Weights of a small transformer language model: vocabulary 2048, rotary positions.
Each number is 128 + 32 x the weight over the matrix's rms, rounded and kept within 0 to 255. Layers, rows and columns count from 0. Numbers have three digits each.

# layer 7 MLP down, 192x768, rms 0.0926, rows 100-191, columns 64-127
117053124135093142133097115166115101158164130162123108152149129103130122104168153086060146161133129105163172123120110127104156118100148172123109096142206121120135059099128138173185167145128085
171125108112155134109106130136139104160141117143111148106127132118128114188100136176160150182097166075133063075088196073179138140093139100118149150207095074152077110140133182097158094119137106
099149132104130151119143162152114108146114110149067148127132173157067087097123155120133124104197112131140086138102162153080094106129087155103126120128139130111123105098103129100160159076108092
155127114151068109135159117132072120108134138132171133168139154090092134140161085132095049097124139160141123155118138087159123153078115170127103136181083136135151149143077140140127128048178200
205097098184121106083153099145188178128099067147120217101128039090088145114167132073129135110084111163139128088081148135217118141062162175113102128165138127084150122169142135136144103145131147
130122133152165099113145096094111117163112110154103118142146154074123148110133183109106118118097143152092129106128128189118125081074101159163159104079103124093111178125161115092127118098139119
110084149111079136192148075114128187133102100111155144174158085125108146119154145163134132153157131115137111154134125093057153122141122161136111168091173124079095086102100200140103143100146123
124121143149160144102152148138163165120109171121168067163115172147103133140183177156081112110138122104174143152136203135160162123129073159130102219124139133139094121059099168171133188113111182
130160133049148173163152154100157161114130145146086118139124122150090116118143130128138101116119111165113097085141124110070101161116153089114144175098112120111142144086057121186112121099151129
134188116126161116116094150125124089160139095141167114213132149115155166097104114180127122105155072085174087144141103092053092208127074131176157083168110151071116069045142139205184168155088126
138026150128128133103168113128147137168116107121045149110060122102111077140131152113071053195078175121147095067106157120145118180183148192117099141085104134130116150163116170079156114075196075
157168162075159120162133127108164166194121146077171116111191144166137047106123142111096102106123136102110130100116160164132121106103106123145083088181186158108156160187190179089087203148128147
124090141147113166103111167066140112079109121149154065054109113081075149110148127078123111138112110102127153127118116144072093126145112061130138162185201140105148120070143152133098140163151118
164135096098124177117127140107164171085121086156135149129148112145157141126087096171114050014126132140104157131192098106066156132157138149096097129114065144135145099142089089122104096100075150
133143133206107138139136144117160167134074082075145156177122105121118092133112115107161148130129113200123135100138053127189135113171081164113162153120063140078063120125142107130158117070093116
160115136167177103140145084174071101165127095085138108141126187091136147191085128149099163176167136111119118139115153098130202076113113123154103126154195140129104113193152131130186129136118158
136125151117113165155154167165162201178101150125105124159129136144146053112112115091148113135092147158108117171116138150083099099075060158135132131162213112094123116134152118143071158122119148
103097150142081097109108141121092082141110139122133168105158136113087125124142172083102110116113137056112136102153183106168093093188156105127109153112160136129105108082106094152205141141161120
150141097150113135105105061133124122104125184123132149149105130104134192130147128134118160109129130113090057136170110169143137156142079174119086180096200145140156151127124118144039172149106148
154134067090082107126122062158133148094133110207177154159104216095142143132101179125124061151162157072111168131093130112136115177108167089129161144133179148180168108086164132180168123085080106
135092127089068166096045116160096142131133125185149148108047119112091139093172127122078093178109137166156160170164182133138196179158147150105144118087075156091123138095200116128101135143105206
104100097153124098081134067163156125084122114095109141131145103149163164138129131153190073122203152176147097095116098131132175147086205121145126140123181124167132127057139169153157161082123139
079161125110132140160137131082144126096097080152134097150189165089123146136156085109103103118099172115097168138118129095118151138127096186089158085116171150118102106183100194151192117136152146
190140073162129082114148075112158159123136109149138092112111150097116068183113070154147164117142111093163091140096120101167140158121149135082128101108175122137125113162126149109081148126161157
134130080148115121173084117148095116137115164118136157130089092129154066127162147134105151110095108178116066142150091085156177145180168165177123079156176124053187163114145160140166156109132117
150215130162142105168161097034092137095147163107179127102093093081146120185103139153166094134125166147088093116113114147184128134123175163122118120155209109148126136145082155115108171164140090
154144182099146108111081102124119206116187127083140154126119086113205198091131162190115120108127151097143125126088105140076126124102128164170085135094094166148080143141135161111105147107129177
140157111078130167111101136136064143148132127148155079112157090085196176113128079175131088176176115106141145140163095130161117135154089081148111136123022136129153113117114155149192105130143114
122112124142164102125151102144116150123120170122165137121156100102134133134103115104139145176116120093156095157171154144105122125157158133090145130086106169126102179122109114146125106102084073
147144114019139096165134065079155200130114107131158129149142109074117105121119115090126204099136161090123179130173160111104074129085193108142161138150121137071160104098135108183094091101160167
140106117134174136148137131158101096106100130179176174148143112181148118121052163146143141140135100125134147154157106096132146123130143119110074034142171121131130083101109145171116161160124061
140131116120158145102101136097126106182156127132134170077147107179122128149113135104096133142110147092092115160146115159139180167105148151106113153170133110155149118161174175127119173110137094
127092139062074162165099075072162078145124086133112184109149151099116066126174127118124133139227145136106134093186129131126128125148094108197155162130112118125121206131127145184170115150092081
196144135160115104081111158143176127120118115040126092156093104168106075125091124142095119132115120069124112104151110138152147147131097132166153152109148169150117135083144151150139117128129127
134082151122081186078139126155134127159106148176089195127139102087153140152163070159139124102094130169130104136106171075156140148126129155157125097110223136149109170135077111147139134156182115
148133112133142102113096116117139090112137111156196074115129151079133096135134106119151108137161158187143104094119131136101140102097106152147116115145114146148097076088190072147142076175102064
136066127073123138148073124139115115112169119128065137142167134164139120116084096174169133128112094114130158117140125127067161120119080132145084141123104171130140142104142116137153154111078076
146097154094165171168131105185082169170178134121122121071077143170150153116153155105121147071145138147152169155067133143050146167115124178122158149096141119150117116136141101102159151099062135
088173090161114152130125112103130121136127132146126150063069081131094150171125088110102172131149156121126095091118126128200076140127137097138156100080041128171138139206158165157133087119110171
129098082165124165137167165161137101110108116062085099132188174151124116163103146075139099078116121127105051125122140126123154076101099143112094171133135098165093180169144106107046126116078125
146134166121171133127098146114115107078149121126153173139198134124211090152128162118161154143075142145193157103148161130136121114133140136142150102083151166123122089132123074161126153121111145
172157127161108125146139186092134126145123162118132171114134174116112133166144056067137127107141141187070166148110065182116113121187146172158104151141212164147088118139177139154143126124148090
101172119103101167124151097178092160112145106139140134147119141198179147131154172059124168168131176130183106135130057154143155141122158113191156086128091094091085157104129160134117147124125104
155142078139126091129190083205143118118090036083121139197095121152120119174145111106120187093084113171099134136148165167114126089116190079107099121080205082174160134131099094173107141138137137
112127137116129190155114204159156154115125142168131144118183111134133118126122062120105118160092096133120102165099102148115102153078109113090167144178100092146145109187151124092109168131177069
106121130090110130084142179170105146113120119125125127134173110110155170191089172109096101145139062141133170094089051061114147080057150140133163137141177127124128159156120141117170120140103148
133058190125100150147167099101112113167134094114085128127129113148133179111111148121161130181105134065142170146121121087116143164144175110127140149159015146182163098121103145214114096142147076
145153091107141122129168110106202176094136108188165080150146160153151196139184083158108154179154062168158187128173167132069134107116163111129110109114193110124155138122084131145104096124123171
127069144111090136144172129107119129108139152142180125130102111095120061139125190128107142108157122087148090077115096111143125141127109102127161136090134105163159136102045180118075202120094160
098175164173151092176141135074076092160158063149086092113169112167128132154082122070130077156159122114109164107119145079107129134116140101115113114087088089137060068145078064084116116091145158
148155150131146121146138170145120136093107165075135143163068128160099087119129112069081053127126108144111116095152131156138120142146129173187124143177204177097099133117116119117115112134220178
085067142113148132148149140153149116131132147207122107192095111100105057169111130126122094176101110119132107157129102151114133148121077089126128120150240134139117135084123176093086132090147073
216217162113102109127096079126150075119129123129142125110143120163141109073102131119075122123143135125126100174111107132117140142157098116142079169126062123125170091145136119117088140142122136
122148091073133133139141128132120080103097075160143110122090108137072191138210125135121098151141079068128115130132110199156136108186108120125121147161149159125182124159121156119106109106092092
161129120175130118090177171169158120142140144098131069099187157127110189057148094164106096092106172120121120093098119101135056137156084090135115164159083137110077145136162071134101137117123070
155093102094142163122134056133159164132160130096144168137175135152089118121129165132159121109195164157064121068121122132188152145104114107131097129140185121093143148093124137171119112141158082
082172140219165133121126114087153182082122169106079100093166099138133141173056094118052077151120138174093153091107131134161083135110158126092129118148008142160132099110145084109034106127200091
085164162161195131136053113125165126120090123148135109130114094121119118135111169130132165149094110174137148133121081096085100133109125172089146156149122116141143094114132164132130148109104168
076126128183180103099083135144127133086147183104100109160109104139147108133034093146143177191148120103093083163071131070035146118122097114118184113178077130174106132015123109126067112080186129
125096111176157149131132133223114180167136113164159112176076131137150076121158137112138103136135182137104167131011132143126113121185195060130046128160159145127052144056102075108138142165102138
050106124132104138160150080078136165120146135167156139142112096157155111189122072149083156151117130109184175159108164108089126158043122147098152090132087159159086091172147105106135086139143146
088151124122134131145146131104100134107123171193151103116128089130089126124150086125086146124166136133132150125118125095094142078128107128160154118119130158143080144130152102083133164151155177
152167106147141146122116149146157164154155119082095129132100144159109170060175176094163117067146140158136091134118118100113081113077170158144115164162040161140122087098123208157108106083183079
140160164165124107127188158121132136105155099142153157142142144172125119126154192137152133102102168162116103163149147104106127121123167178122159118124137114173137182117082143122109085122081120
113105131134123117170078137086125110141116145127114094101157169170151105131080117104150147091108087117093061115135106139118160124179146130080119107141130124130116140154082147079074099147095159
133156113129080133111123093106110123140144130060047160131113076108187115183137137114126132117107072112157127115142132200074171118216051168095153180096149193049154129167088157088157139110162163
171247135069143131104160117138186108109148160086181158133104121124136127139157169091140173132129156132106106116177100124157167096202142096136119138129219101137121120152164164170153071182123141
106102127124135164119113118132152147128098066114138092137159073118155123181117152178132099172101091095153131139102101172139091112147120079120149125172101119142130077094054067125129138136132153
166096121118175159180163055154188179147137194129153175090113127159082131096113056180094144114128148123172126118115110158113123123184130162121071142121084145121166205130105126093117115133136141
107110183115163182168110081093108112123110216097095072065177124117153118104081137179117121148131193124140126105103168141090177122103092155088133118108094109128068163205069143149068103132129176
096188177151120143117070058108092073136149184136096125090095140160145135108159161144146129143094157092132130113073109150155114111105167088130113116190128138152169131179102051104128108122154127
172141091096134078149134065123131098143196187073141154088169091119164100057125188139090160124148162171110112104107166136170121116147137101113147113108124116225085180165201118115095091122117168
113148154109115159170077104099135115127131150128137137155140067121116155159108141161120113146157051111118127100055123098160126136150091107158102161152115139092112133113098142122111158166129120
113154137156133140187137171095093157142134122169117104198082097154098149092155161089092160182165157157168144135063144112167111081144076148154160104116056078119093142089091143101131164093138154
111159137117129123132136096218153113101117142155122155149072109078188164176101130103136102139108058179173166145127111087118137134103155106127167119146146116126149095184128135146147060078122161
123074136119091109060098155128091118169140196133195142079129132136114114114141145182126162171135105110069168147153050110074087134081103134114099105148047087085170110122110071120137112095116102
166177089147156152081120145104117108095143115097129171091106105163175134130167051153155088193105110100168138138141093148114098146213140113115100087154191158061086141115170109108128117137174167
136171110137072112113114118134064096129162193166118140146113131110139041165125137126106116121102110110155088094160105119088093113123106123134145098144186153082115101143104122077188149133126094
138109146101118089120142124129136124188141125187120169114166114168162095063104100079175129106172146145158110159080145147105163156110129153111142148063156134136083164128149062100100133116124125
153177143139129128118125114120125117102133140131167215185113096111078125135100077099148167083133107161092139133158129111125088139133141169069157110106068084141178156104097148104154094099099143
137200166133109175212133115119093052144165182148125108113099146172123085144056152107104116135130185158120104157138063155108079099126123126146157166159171114178116136155170057132076080134101134
106126142130132114134143121120104091143147121137163166110102127084125141128069169147189119138139115139119116125150161123135166097114117107138160193143127114089170146111150114150173115150151073
110098059146146093133121103138094105123131122105146125174165160116158156136149182112145045120071130107105138151171144157044135103137124111126112150180197125169137085164093152093137210137138142
066114113091081124175132113097125119169150109067145110158129129079108150084087104138175071149113089122103146117101118119153121072174111071136167165146117119137105121130098093137112164186106105
145153138113122123151112125192145121101126120132125134100136097151111143122119188139164109118070127184138179174123153134104185122156125173112094118164088084148128112114169140135109097170119177
060173136067128148102130111107053097141052120113129173144131173112137026107163112100127145132182165126136059076080159151025149061139114055149162068118128156163118179171080145078134156124149103
092151119078078122084148129132118094119116143080122104108144179166155133121078101168135094124065069131144123154139153123029106147160165112129179123132212170147115153136117140137155145169125124
120131157098145132089126208099132106172116156132137121128125134120177123136092175184107140058148136098165130114155110091105174137113147135129146103102240159149082138196180080129128199185075107
113102170114138062156138087130112113108077110153118141184138109125105120134072124203126119126135114167115156122081104104134105167087149090117168117118104116141166162094110127117138169129141178
127100132133085159097075154151101131147138175113127170108114123175120146117104164172139207115146110147172129109153127121197184113156183184134114123105092143167097082133163147171134173133094149
141078129173163123141118160182097126132170149093125161127111148092110116112122192118134186135130186136099113154092075204107190138182090174171121130132144110135071126123086145174108135127090159
125082110168102098142126128167155181149150122114136078094084151099115167096075068130124134122100170116130134125110071098112169107185144158144103121131193097075119089138144186101174145137084108